{
  "n_head": 4,
  "n_kv_head": 4,
  "head_dim": 64,
  "d_mlp": 512,
  "norm_place": "pre",
  "norm_eps": 1e-05,
  "rope_base": 1000000.0,
  "attn_scale": 0.125,
  "init": "normal",
  "init_std_qkv": 0.0332,
  "init_std_o": 0.0,
  "lr_head": 0.0201,
  "final_lr_fraction": 0.1,
  "train_tokens": 447400000
}
Each number is 128 + 24 x the weight over its row's rms, rounded and kept within 0 to 255. Layers, rows and columns count from 0. Numbers have three digits each. The size before them is the row's rms in percent of the matrix's.

# layer 6 attention output (transposed), 256x192, rms 0.151, rows 64-127, columns 128-159
089:160181130040118127131123125145130166110129060158101110147161105124125147169132067103104112145115
095:139146119130171161123091140158120115143155132147130108124105108125136112146149121138085120137129
102:163134139154158144158159116160115154161117104164126112111139080113128132111156131117154136161125
096:142166110128136124156118121078090096088128126132159070146129149124127133115163145107104143122101
093:113137136117138110155137144139140117154120100109148130119129150153135142175127149088156156100131
095:170137116145099092133150137130136126121086167078161134113118088125087126156162149108105127137159
093:122113173113078133127139141126125139127129108152149111128138124117114128165103105139133107098131
094:135144142153157124147129093094084107103128106177080170123150149165103138162163128164112102159144
085:157119143112151119108087111175152138101135133108109125104109139178153151083128104117134090136045
093:116126128154120103139120084117143144164138127147104106174103172095131117115141108100145146147098
087:165127141146128105150132140122102124119108147103110103116138119116125097134133129137172156116109
084:153131151130100187154152188157136112149159119103129093116099134127085131151156116135120137085143
100:139137136136103125156091118129153081108141050143110107126147145119133158149106125108129079159144
093:127145164131178131129139121104181129167137138118086102120137145133121147123131151147155123123123
082:146113109117165101158100135107141159072153086206135167136102108099183142112093158107138125122124
096:099156131154118186136152155112133116110120137118107097106140150113160132110117118139132148140096
091:117114172155131148143126133099093087163087133148124147134111135133148140098138138133152145119121
094:142103134108120174133135135070111100181131138120156137127153124142177097105152108126156150100086
093:115151143145086132086108125137141106099153158143158124081100157113141130111178124150082120130103
093:154125127110050143135092097170098122168132134122098117155144162117117163137114106138153114126167
087:126126140100108168146089148131163155155139145084170170105131149155094108119101129117139126129134
098:095124146125097105134061112132130139141101179140107101106143116103136109118134170128161117101094
097:134103113148074170138104111127096110146116168158146107101136126124151121117120116119106091187135
092:083135073106120114147122157112177107126108151144148109152135136141130141100127114106117165094146
094:097132121133177149100107148135133166098111120138102150155121094133134123112107094141117170138107
096:107156113118108117142179144106153118160129088111118110131139095125146143110159118153140131141094
099:105114152090067151133124149162126130096144106162141160113119165122089123142150116115138112172137
099:128134073130116130090149154136137094117138144117148122119151149146091134087168156117093099155140
098:135120112157166190132121140120094118131121171123101123102152145110134182082121141141117127105097
100:122133145090119122132125163123091147120108153162121127129122127126160161128106132135102162069148
091:107112106111107153130095123041089150119116126166138139132157149106112097121105130132098137172132
108:142112109142122128114123167107144100134101154140100101095107127107092145117121095128150132120093
097:088096125078104118132139137132122067081131156169112160147082141114098138150099149161112144132125
094:129158109091128150117186154077117137114131136154135116129113127129126122160109131122087127086138
098:132111146167132167104120128121113141168108143119139119160165085131112127135123109108154108174150
095:129120086113148133146134093145115132141115133149148181142097168107140102087136122096156143085133
089:124125109166120128123107134114178086139114090122122144104112121120098109123102095138124136138102
095:114077104154100162130119140141105130140121118133146160107152096125144146124103148120151151118102
096:099163096157096111089132135113154134089136123156117154109125124091103132132138186121089150135110
093:101146130175112119116138127118126130125130171138114151109135115161096139117151136147111115126116
093:152122126112084129129090148127128138123103124196149130145115100148126179161133133095140116119161
100:129147147107173135154171115162079154151091103149157142142140151158112141153099097130127096142145
086:081136100092100120130162152053087092096163078129123094118143107095102139119116136165114123157150
089:072130094168132141156164113141105135155147111164103141180143152125118150120120136113167128102103
093:123128140142115116191121132106155148111161119112160132123128148125202120137100088109113162130118
095:114114098082123140129125108141155126108133125146120138121117133128102117144183092118181140115150
088:129108135108199136110115147140116132136140143090107130160169135130100146115129115100117119120127
089:130163163124106130162127130150174115146186111136103161130168132144098080096130133115143153125139
098:119135156131119111089150115164116138111159177118120127162077118129101123120138126157107144168169
096:129155082124114121120075119142161111147140084117123114143147081137132128099140117164117126130113
098:138142125104133134120105134142139111100131094132086110092120139159111097134121168116110177114099
092:099126116119127140101109123145133121038089109111141131120125110132136142122123159136121100150099
099:162109125126110138127154094113110148119152125147116143135122115157127131125137061135120138138137
087:129148103087143101119122124137110082160108136121125126138146108138102137111089148127159144162118
097:072087152127128162148152167123137128120106154126113124101087136131159177123113112159101109164114
099:151101142146166172105173107141147153087121150093143113166131136079094105106106114153140146120147
091:124095112115143151169157160124118101147092133122120106116125115106171155139159088140085095139174
092:151133136142088123100140140100123118151121093146101114122139121101113133134147121112142098147151
090:151114095120136141182139145153127095108109147115184098085128147187146096177103133119120152089129
090:118120090127111121143185151094155102124110156168131111153158157167113101111136109124093101137106
098:105130096123101159112150138134164115122115125131126131140158121119123121117126127132155131146130
095:114109105145178129124120140083141127164107112103124155112129107126091120113093117132097129156206
091:099084152159145087136158137154160113154138143126154115111128113112110164112140155091161130135140
089:125125216109143114112174154147172155158164145087092129122127140157168142145119102160144105107119
# layer 6 attention value, 256x192, rms 0.167, rows 65-127, columns 128-159
096:129133110096136110145172174112090109135103107118081135108139096136144107152159149150139116122123
098:123109118136099145075184138159124114110118105122123124132088102109149101103106167121144123117160
095:068141112103110100131118156113137143135156126121154117109144082131148181124103124122136127153091
091:142111146149163172164155124126125101155102111126130132139118116097114139135121106107133088146108
097:093100130109098140101153105156149143158101159139142112174145109135126129155146120148145107105144
092:141140161154134144160129145080108147113064132157123107119149158151160085137134134126123121108100
091:091172124108091134153110136129130103112130128180151138101127121114115146138156155159117110138124
087:174114109120160123071112128124121130117127113106149097109162166158144154118139127092124082106117
090:129155111147157146127088160121108170143133094150106139147152160141102120140120158090146122153154
090:118143147126112116089150157115139088127116113087132109128127132166141113097159152118045115096125
089:147096139155143098142150138109143157130155170136109084109135132119120172162153128142163101097141
098:164136147134108137132144089175100100101100122139150180127163139123157089085135088142142071131117
092:139122103090171131139145144091172128129119128129165141141122182133163120130105125159156096150166
086:158134138164155109131139133099165129114112103145089104108125127153129180140154169128130103130121
094:096093127116098145151101147150150142110127121132132131099158137069126174139117075129127113112116
093:153111137130128123166121075169130084125126174148133098106110111139146148123119137097116111134160
099:107093130102123127141128125113142143144130119068084145126097115141085136113129115111135090123148
088:171131120130151117106108136146140141116141119092136093153158115116124148125116081130105153130112
093:150098084144097099145135140134109087144119141114132131165171129119158105152148118135098159135123
091:193075138123110139167151142133147119125109129130135151131121129135112158129110111186134120108089
099:133127104135132090132114127141142117154118167147141141147153161111118105169094135115133120152125
094:112104123084148138150129096109115075102117084107108140099142160086097118100140155112112129124118
093:159094097135138135105168075103118119133172093183119142133120094152150149113128139131153157147114
093:121093133161144111135123163115132098133137134119201141092152102148129082126133130119122121124133
100:127135139129130127150075169143141134124127165064114123103115127108125170105152129073122061096100
103:147121134123087149121096132138136180153122151132097108117142139121127076125121126140149161117078
095:149094134126113151098125127109155095113162119153116121177174139127195106157130150168141150105126
102:124105112134129152126079110165144080134162127126112096089142104076138127139164164135083149138163
097:111102126146106117126128197104118126141112117147147080121181141100158143167139107146107135135130
090:112142104113177113205123142127086101175153114123123124123158168109124107123123086161142135149079
103:099142104118121140086124117134115126124093109151144117115074127135122139134132127152122131156115
091:138141133094145122187138116115078133145138110143113131112099120145147125113137130162118183127174
095:125130155127160130129124118115142116123110117126077152142147130145107139131114142135131113134143
090:097134084121167080105161136129118102141143126136151178108140157153153136077154089100104130137130
097:154101120117138115166088152130127113115129090139126126094093116087131139084146138115131113089149
091:122101114161128152145121136118124140106123151095131121134089085119122079139119099162120129120155
094:105121095149121077121113123123168123165142119114102158104118124144086107116117147161096150132177
091:128066103164126120060146115144160131134151146169097115141132130115135097129140139120113139167129
088:148125158150142108115133148096137144136184117115133143130148129104129133152118137144136151098119
090:165139144125159118153151121081148125116117124149126128140103105168089113093111125161094164095140
094:098107170119123086141160115168149124096120140113141166121130164134109090130073143129122154123166
088:108187128114108108103149151094110128178101132101149060170155133116065109106105147140105120101125
090:150122099151147140126147167120160147132154137121156177144075196152096121148154098080109121119106
093:113115115118082109122139130119120157112118098156129156100097119081147135158098118165120101116129
094:128135142146128111161135138116129145146142124165152138130066098094117118116117100119132096116181
091:133122145148165059101142131112124135128132139099149134150161124152138140096089128130144153086174
089:183134136155105107120099159129184156094117123114128122125117168153160130138157129076155135139161
094:164174135148062101152117138123134080145126155123143111128131139128145080150163142069149178139125
095:153116088132147158095097140080112101135129112149150156140153144128098089085102101122108151122116
102:109093136140099119139124128128107091131163123179119106078133132132153132125081124159092128142143
092:149185178140095172151151135125104152116146119156148162135153116153136112128106088120113124115111
095:096143108111131098131104129119115114109137112151088117128136104104116140111132102182104124144133
087:113149127139128175135131141116129123126087107084121128103069081172140168139150085121094113143118
098:104133119142138144141156106126114100105120100131147133104105176153131140137167125127138188142091
094:099126145154128106150130128161151130137077111144149169140127096095110128133148172110103168156113
092:144123107117142140142175142132093132130119125128095166155151059089127132141142078111126140141102
088:112111084105096110144111183155098125107134153131120104138104126123141130139110111132159120113120
082:126125166166131148115161118083126142102113100124116114073156095170140129101084142121130127119121
087:149110139132170100128142169080126109172168112105135161144166131176123101140128142175135112134117
095:113124106158099113134152167130113070103162123103112175105127160103128123121181153155116111096124
095:094141102142142143147144105114150133115150112140118158110126080137123099112126092118144136140142
095:095116144119089168130140141139097156111132165114147145150112101138117088128111115146157186147109
092:094134144110139143166139074090141143144113166125117143108166139136170113107164109146092135146153
# layer 6 attention query, 256x192, rms 0.151, rows 128-160, columns 128-159
062:125100071123070128106116142114141087101107140123148112156132119109159161104071168121146129109175
072:133125148131151140093119111111085145129144106152130153136080134117143111129078127077124114152132
082:147162103102109109115107095109150127091097119110106108131129122125087133146151114084101161114128
078:155124174138121116142119108160131045099124121131165131121156127141095123126086153088118135124161
079:151092155148143125147152140155136133099138119141165141138093135127075085118157125123102119142142
083:127161067122117116095106086124141133077079120152134100157156098098081154128126125127116102095130
086:172092124137117121124076167163147150129120106131111114137093097146133174135108115102158117172184
080:075121123116131123130114144126142169146114110127142113136107106119114115148127118120158138134191
097:146116113124164091093112137106117089151107149152117096158141150134124129113115105071144155180094
089:110158107107122148101097156157146140130094130145167128174151115089103142131150157092098152134163
090:107118139157128146161108182127146096166149111150155171160142118109138137124068134126115109143126
090:128161122121121081127094133121112095119115148109157130115124181152112125136101160088105114174130
093:114091060109114137088154144096108067117140152099118095153093100160116170154148104117145093115111
094:157133125127148121139129119079155174153156072146093130162127151131146137116134129136150144112085
088:122140159133124138116116126157139142156151187117174174110183119120121122125159108150177137157094
083:164134119127168118162143097128155105110100098162141168115143152104160109110105097095126137102119
088:137118139121128113131134148147150152126125122125138102111141159133123153102054123111077148096112
095:176157170114165134140109158132114113167105113096108152128152178092135149176141108106134134124092
088:124101110137139111136095127097154103164121153112076100149134131191143104126118137146164171147124
096:104158097104090115150095171154123167141145144164166179095137113144106155127141143126094111088108
087:154147110124123139149117139105140079177105105121143133147104128122138130093120102135121144104143
091:135127118119173124152084168098125101108113167129112181118102171068094104106136140158123115129106
093:152100135137106114120153150133117146100141142158130157109095158119140157161158145138126145116121
093:116134145137090187128129119115108127094156121179132144100116130160162111157168129149131114129142
091:119141107166106133108124163117149092097153128119128126115115161123169139173122147134121155134128
094:118145110127138110074113109145129092123139116100121143109093138125114130139204130148177158117096
093:119095111130127147168134161150091118175079155130121171132130121098103118122121154158104092105127
088:144110139119120115096170124122136090139151111138152134105105179142150129155115121129104129135151
087:102100125113125110131137127115133131136173114115143174108178109190084134125092132162143110135138
091:085142111119117132164134136107158152145123106120148121115145112103081125181132145186081132109139
091:160131143130093119161095093173156108145107135137102120151136126102130147172094118167162152126131
089:115083140123104129174131122147132103161152139115143132156100106156124121106182100141115107116125
070:094097122149110165146131104114086108127131121126152157121152110125112068108118121103097125126153
# layer 6 attention key, 256x192, rms 0.154, rows 128-159, columns 128-159
067:145128127142126102120110101158112151069145120079129110161107124128118113153191063149099153121128
076:149142136103137135149125118164137126157116139156142111137167123177121099106179104158144124075165
079:165057105117134128111157149135139150128131106156148099124148118137111156137125173114188119134139
078:107150101123160155097171101127108158121170138100159110146127121111118149130117119181096155128120
081:161086157121100135096092118114158086147112112126118123143175064138094159111103146110097118115142
094:135110182101172155093146103099123107137158149126100111109150129103123089127160122183100152169127
093:117129138105130137117122123119096134137137135128159139104168144117122083142146124122123097090124
079:129145108144159120112133137126144160052135144188127171128128105110122185131139093104103122103118
083:078144127117189089124125110113172199101120130096146142105147117124125143102119141152103158109148
084:136147121126087136130114173148084162139099105109158140092132158183097070104158120110135084114127
086:150110097134137120155125117120103120153158114145125091117100107142112111140121146070133138168080
096:093106113127093136169145102131105122161180152162141117163123125127116120105107140125166078083150
085:069165089133109108136134134115112117090107190154131117128083155135178104119107133117147147096094
086:132127195134159128121132107143156172180086159150127142152130123159095176097193126074126133167138
087:098109124127138154130134113162136114124109082116094138148126138133116148149099127140092158146122
086:124122094123163156089140090108156169135116118169149139155138103171095123149135137130147136132133
085:131171126109151155154076134166143112110135141097135132143126123160152125123178134184172118103085
090:108158127120142147117122077130110134159167107115085141135110147130156124083140104108154157149178
084:130149135095101095127110129119165103135186131155134138101118097090103178123063139074130136094114
093:139138137104160124125160103141203140065077126122094159149154135136106135104106100112114169137127
086:116148109063149165161161157102163120158099129120107130142180150138173108128145111087148157123163
084:129121128147136139091182107142119138124151101144117110132166126158120102148121118099111143087138
085:095107139137118113181111138159101077145108083129113144136167123136135133108164153111169096115149
089:150102162121131149156117105134168145098107103122096122180114117095101124107121156117125088114123
090:107171151131115135140138127124099125155140169151137121143101136147146166101166119103125129154150
089:153140142096148128181181151130113144115142157110126102126149079101147147111113134131060108125139
091:153124163153154104115122092119117168159108152178136098105121128136139119157155108129155165156142
085:086101136115154137147101150128106193132130114128170108135130104131130116099125128092163124146117
082:086099119108141111110145128142157136113106165122146096102110135102168150108106129142112095110099
086:139160147127151107133116097158142147104162148149142124132153160109112097140168108139187147090105
088:127147120151124143094138154089154159139195122155145179128140119113105155116160128104112131173135
088:120206094105112144119110118145130112141124163157114137103166130123143133140102140130093117142178